Weights of a small transformer language model.
Size: 11 layers, width 192, MLP 768 GELU, 8.04M parameters.
Each number is 128 + 24 x the weight over its row's rms, rounded and kept within 0 to 255. Layers, rows and columns count from 0. The size above them is the row's rms in percent of the matrix's.

# layer 5 MLP down (transposed), 768x192, rms 0.0519, rows 382-413, columns 144-191
size [ 95 101  96  90  81  84 107 115  93  89  94  97  86  88  97  84  86  80  99  91  92 107  91 141  93 112  72 103  95 109 100 108]
[[106 140 128 139 111 180 149 105 122 166 120 146 111 137 107 115 113 112 128 128 120 133 159 119 111 147 102 124 100 169 170  98 124 110 136 109 118 142 118 133 155 127 108 150 181 115 139 127]
 [ 94 152 110 140  94 165 114 174 117 116  95 107 172 115 120 148 112  97  88 106 106 129 164 107 142 135 112  95 140 140 135 154 163 165 122 100 116 143 111 122 141  98 131 129 129 127 189  78]
 [144 136 168 141 127 143 126  95 134 152 140  92 124 105 111 135 108 130 133 101 142 142 161 154 122 108 115 139 121 131 134 114 140 156 176 117 153 105 128 116 127 126 106 107 143 102 156 120]
 [164 174  89 169 148 110 125 135 146 152 164 131 155 148 123 128 129 138 107 122 129 143 117  95  99 110 122 120 144 208 120 146 129 133 133  86 151 146 135 162 106 142 145 108 116 127 128 137]
 [127 106 113  81 147 103 126 127 119 124 174 124 131 147 116 138 143 146 119 149 109 141 149 134 130 138 131 128 155 139 124  87 127 128 127  92 105 161 118 112 143 161 112 123 117 131 109 125]
 [148 129 147 153 108 110 137 141 165 124  89 161 129 139 130 101 130 139 110 161  70 133 166 128 113 127 153 153 142 155 182 141 140 104  91 140 139 114 146 172 150 154  90 114 146 150 141 117]
 [116 111 131 142 120 108 176 118 124 156 111 147 122  91 131  93 102 137 156 130 136 129 113 150 171 141 124 119 132 125 130 157 114 145 122  91 137 102  93  95 163 128 113 202 162 170 133 121]
 [153 133 159 102 129 133 136 174 122  95 146 103 147 142 122 123 129 127  98 151 101 163 112 121 110 158 137 154 113 172 136 105 123 122  94 157 153 154 154 154 151 132 125  87 121 143 132 141]
 [147 110 122  81 111 127 113 156 115 119 163 141 120 127 131 135 103 113 108 135 142 123 121 155 134 136 133 118 179 132 117  96 157 149  99 151 137  89  95 145 133 171  79 104  99 136 140 122]
 [105  97 125 139 149 129  76 159 121 135 154 114 174 173 151 114 183 136 115  83 114 103 136  89 109 119 146 155 156  97 156 108 118 126 121 120 165 138  89  93 109 181 141 117  98 113 126  95]
 [174 128  87 100  91 128 145 131 129 134 117 128 122 159 118 117 155 123  97 127  93 144  69 110 118 121 138 130 137 141 131 131 123  79  81 136 118 168 152 142 129 132 119 120 130 121  79 150]
 [127  98 134 149 155 151 125 149 113 103 131 132 100 122  95 107 146 127 159  91 154 132 101 172 154 110 168 109 141 116 110 114 162 122 129 144 153 109 109 110 116 161 165 107 127 132 139 157]
 [124 130 105 123 124 151 136 136 118 136 127 116 120 119 104 100 138 106 145 137 121 115  69 120 138 118 140 145 149 136 137 137 140 113  69 123  77 164 145 151 137 119 118 135 143 152 134 141]
 [140 104 139  98 148  93 139 162 129 145 102  96 119 113 128  96 113 118 132 123  98 170  98 176 119 159 143  89 151 163 114 124 125 121 132 121  95 116 135 111 152 148 117 100 106 155 109 135]
 [122 190 162 138 139  86 141 125  92 143 157 119 105 122  80 104 142 118 128 153 164 124 120 137 152 111  92 136 129  99 163 119  89 124 101 102 124 103 129 118 132 121 135 128 132 173 107  86]
 [140 111 125 105 158 115  58  84 143 124 176  94 101 116 121 163  96 159  92  88 120 118 102 175 104 154 123 128 175 118 114 156  70 128 126  69 153 108 112 168 103 145 132 132  88 151 123 140]
 [129 178 113  82 122  90 138 116 167 118 110  92 131 115 170 130 105 129 138 121 125 125 128 114 126 128  88 114 121 152 132 130 111 125 127 124 147 138 105 127 103 159 127 172 153 116 104 141]
 [110 134 122  94 165 169 139 137 139 118 133  95 105  98  98 140 113 153 122 102 140 163  89 129 114 134 108 128 118 128 143 179 135 117 111 124 125 143 117 151 128 127 141 122 120  94 121 152]
 [166 151 137 128 155 133 173 121 111 137 131 135 111  94 119 119 144 143 144 141 120 121 106 161 151 130 137 114 140 147 125 112 146 152 131 130 149 124 137 145 124 122  85 113 114 135 160 181]
 [127 127 127  74 158 163 111 100 139 113 144 155  79 159 113 109  87 150 117 119 148 101 125 177 143 122 130 138 121 112 113 144 125  96 122 114 145 132 174  96 139 158 126 129 178 165  78 155]
 [ 99 140 102 144 141 121  92 107 139 114 138 102 121  83 155 140  85 145 105  82  96 134  94 157  90 110 105  97 125 101 117 153 154 150 120 108 166 136 130 131 159 196 137 119 125 150 145 137]
 [118  65 138 143 138 113 141 159 120 112 120 147 126 145 142 133 132 109 121 101 166 115  94 121 125 135  89 117 160 132 122 100 107 152 118 102 122 141 110 107 152 170 147 140 148 102 108  76]
 [ 87 110 120 154  83  56 122 140 143  93 114 126 134 143 133 155 108 117 141 118 126  93 137 135 148 197  82 115 127 117 140 124 177 104 110  96 141 120 115 117 124 172 112 130 101 147 159 136]
 [126 147 114 131 169 152 143 142 148 199 127 109 108 154 147 131  91 132 118 109 110  95 120 108 107  97 150 143 129 152  79 124 109 127 122 180 110  96 114 115 102 116 184 129 125 173 133 102]
 [107 132 152 110 101 118  89  61 102 117 125 118  95 158 143 102 157 109  94 115 108 125 146 117 128 108 135 125 143 134  96 170  81 174 143 121 100 102 166 140 102 163 122 139 103 168 118 113]
 [126 159 124 142 115 141 156 127  87 145 145 175 117 142 135  90 124 109 111 118  95 142  84  81 135 120 128 114 149 174 169 137 122 145 160 114 116 159 105 150 162  97 156  98 107 120 185 101]
 [107 127 147 107 159  99 167 119  87 115 110 125 101 164 129  85 143  90 123 149 127 129 101 138 158 156 126  78 109 169 105 154 138 125 115 134 119  90  77 129  87 162  97 142 134 112 113 145]
 [113 129 111 131 140 120 147 119 141 127 151  81 160 141  78 160 102 148 128 128 172 133 147 101 198 150 135 142 128 146 137 117  46 116 125  84 111 146  83  96 108 192  91 134 110 169 163 115]
 [ 91 114  86 157 100 108 162  96 127  92 174  98 163  92 102 147 130 165 130 102 154 146 149 153 135 182 116 113 137 125  83 113 113 127 142 122 166 125 111 130 185 122 136  95 158 107 167 131]
 [126 114 119 146 166 161 145 127  35 117  92  79 101 109 134 110 121 166 129 159 115 164 157 130 142 159 167 142 106 130 128 133 150 104 150 120 154  99 126  99 102 128 103 108 109 160 137 133]
 [139 112 152 137 145 110 119 139 156 126 118 159 126 133 161 137 145  97 121 137 124 113 124 136 160 113 104 104 123 186 131 128 187 112 152 133 123 136 147 153 120 142  94 109 132 115  99 136]
 [119 134  63 146 114 138 104 126 122 137 100 121 122 130 160 134 113 161 152 149 174  94 150 120 144 176  96 134 115  90 106 127 123 111 143 144 134 133  88  95 142 144 111 106 139  85 182 158]]
# layer 5 MLP up, 768x192, rms 0.0653, rows 383-414, columns 144-191
size [104  80  97  90  84  98 115  88  93 145 102 120  84 101  82  79  92  96  96  83 103  87 125 107  98  78 105  88 101 101 106 108]
[[111 126 130 125 140 161 151 168  92 100 127 149 109 123 130 162 118 121 153  94 102 106 157 108 156 109 129 129 140 113  89 182  93 117 131 145 119 101 151 122 120 112 134 125 142  84 141 180]
 [113 114 128 129  90 135 151 164  99 139 153 149 131 131 160  95 130 154 174 145 120 156 151 108 125 116 161 127  95 140 137 124  93 129 117 149 115 136  97 113 141 115 160 145 125 126  66 152]
 [131 142 108 130 117 139 147 163 126 109 114 150  98 118 117 106  78 139 171 132  77 181 127 124 146 151 138 136  93 100  86 158 112 142 126 110 173  79 129 117 163 124 134 142 124 130 176 111]
 [176 114 121 185 102 109  87 147 156 159 132 121 110 158 102 130 166 169 155 139 113 158 105 108 152  64 131 132 136 176  79 125 143 114 127 138 133  84 151 120 111 151 141 159 129 156 118 126]
 [163 118 133 110 158 143 141 136 103 129 165 121 147 116 112 127 125 119 126 121 122 107 127 173 120 114 111 128 122 123 134 154 119 145 148 141 136 146 103 103 133  81 126 114 147  86 115 117]
 [181 129 110 109 142 123 156 125 150 105 147 128  92 140  70 124 129 107 129 127 105 100 152 165 116 124 128 126 186 161 144 127 189 134 118 105 113 142 135 177 140 118 149 124 133  93 132 116]
 [127 118 133 123 163 118 152  90 172 127 139 112 195 136 159 150 136 136 118 110 129 132 106 145 123 135 125 125 150 101 120 109 156 141 131 169 154 115 142 104 108 113 138 158 175  88 181 140]
 [144 107 130 130 139 112 141 129 122 155  96 143 145 117 111 124 193 169 173 167 104 126 133 102 129  74  93 120 114 178 125 135 124 143 114 124 161 133 141 119 153 161 118 140 157 169  93 116]
 [148 110 106 147  94 124 107 130  96 114  80 155 122 107 132 138 123 130 121 113 146 162 122 108 153 117 143 110 109 126 124  91 135 142 156 182  89 117 138 153 105  77 129 140 184 124  93 123]
 [179 129 146 135 154 132 118 149 128 122  89 154 142 115 116 123 183 147 143 170 106 123 120 109 161  98 175 200 138 109 123 115 133 127 114 159 105 149 153 122 146 128 152 146 139 124 104  98]
 [141 113 134 103 138 121  74 141 194 136 135 159 157 124 122 115  89 144 108 112 120 156 135 110 106 150 113 132  98 128 127 156 165 120 126 124 140  92 114 115 146 130 141 115 130  91 202 157]
 [147 100 113 120 158 128 107 139 130 160 155 132 133 101 108 138 177 121 128 139 105 151 114 140 160 104 184 147 150 124 111 147 133 118 110 130 113 138 143 136 141 110 130 138 140 121 119 111]
 [105 107 110 168 138 143 138 146  94 134 120 163 138 186 102 110 149 156 120 159 119  99 140 137 165 122  89 124 131 102 119 130 108 113 151 170 150 135  89 121 162 137 135 145 142 114 163  81]
 [154 131 114 166 141 130  98 127 140 139 105 179  96  87 188 107 132  97 120 167 111 141 143  92 159 109 114 146 128 112 163 104 174 150 156  96  95 120 108 139 137 113 127  95 165 156 151 108]
 [139 159 136 136 143 134 161 192  90 124 142 156 144 124 131 133 126  88 122 138 125 171 132 128 179 151 122 119  86 125 167 125 158 130 136 166 132  76 163 105 146 116 116 170 137 161 116 118]
 [114  59 143 158  97 146  81 107 135 156 112 123 159 111 135  83 143 148 136 114 122 119 131  81 148 114 139 120 169 109 127 145 141 130 111 144  98 121  91 149 131  85 163 129  93 137 149 172]
 [129  86 155 127 120  92 165 119 118 125 147 144  98 127 142 103 118 124 123 178 146 144 123 130 131  78 140 146 121 158 102  95  78 138 118 121  97 103 124 116 138 168 140 145 151 142 131 160]
 [110  80 153 142 128  84 148 156 139  92 109 111 144 148 155 134 177 117 197 177 141 141  96  85  59  94 143 143 135 126 125 118 161 154 125 109 118 107 100 138 149 117 125 132 141 155 122 119]
 [155 110 117 137  94 124 134 108 123 149 115 163 128 175 150 181 121 115 136 159 156  71 135 120 139 140 172 157 187 116 154  90 202 174 117 109 143 129  98 117 162 141 127 112 132 171 114 128]
 [141 164 129 110 124 160  86 122 152 138 133 153 129 119 104 117 121 127 130 155 146 135 132 143 123 140 118 135  96 121 132  92 135 150 151 107 156 129 158 130 128 117 137 148 124  77 185 110]
 [136 115 167 147 162 145 108 146 144 123 151 136 149 145 112  92 115  99 134 119 150  84 147 132 107  94 144 111 143 144  86 143 132 142 111 130 108  75 172 132 140 145 139 132 114 101 116 149]
 [139 122 141 152 120 131 105 115 141 128 165 152 177 105 184 124 122 182 132 136 139 123 121 136 116 159  81 117 123 124 107  99 157 123 131 172 102 128 134 112 125 125 142 106 121 143 102 133]
 [147 150 139 144 130 116 161 103 164 149  65 121 112 120 126 140 149 105 162 126 135 118 107 104  90 132 147 171 157 134 140 143 147 163 115 170 110 112 125 114 189 103 150 134 175 144 119 120]
 [141 130 174 196 122 119 156 178 192 102 155 120 158 102 121 126 141 138 153 141 121 115 105 126 152  95 169  97 154 107  68 133 162 109 103 129 137 133  97  81 151 129 134  99 125 124 156 143]
 [150  79 139 120 125 154 113 147 125 104  73 108 151 145 123 129 167  97 140 181 142  94 125 128 156 125 149 139 167 179 119 115 125 143  93 124 129 123 109 113 140 139 140 136 132 121 155 161]
 [122  70 131 164  95 121 111 167 159 104 118 130 158 144 151 140  99 116 158 150 120 103 137  79 123  96 101 138 132 119 122  94 135 142 110  97 144 136 119 133 139 148 146 139 114 173 162 109]
 [129 139 145 132 152 141  88 175 157 141  99 146 144  79 125  93 142 128 148 112 121  97 139 149 174 130 127 165 111 117 162 131 156 190 147 154 107 134 107 134 157  86 111 130 135 170 141 130]
 [105 157 168 118 148 160 169 141 119 117 129 148 125  84 166 113 100 135 179  77 102 145 145 118 138 114 141 125 125 171 137 113 154 178 119 148  92 148  96 130 123 126 158 109 131 125 110  85]
 [127 151 130 118 113 146 109 111 132 142 105 105 100 126 155 142 122 124 171 144 155  90 182 130 113  87 116 172 121 156 120 143 124 114 156 162 138 152 128 112 110  87 123 155 119  99 101 149]
 [141 108  97 113 135 102 143 132 156 125 131 133 172 145 158  84  89 116 166 126 152 134 143 105 127 128 150 146 154  92 156 101 131 141 147 127 128 104 102 102 167 127 129 135 170 149 178 159]
 [167 133 181 126 148 124 168 159 148 111 161 121 132 138 112 141 138 111 181 114 134 136 120 115 114 106 115 151 172 160 118 134 137 123 136  86  93 130 176 100 142 112 131 119 150 177 115 115]
 [109 123 105 169 142 163 145 126 130 152 126 141 112 128 100 146 146 176 171 109 128 109 144 119 102 124 101 131 120 152  80 135 144 158 167 146 104 125 108 111 148 113 134  82 137 161 131 112]]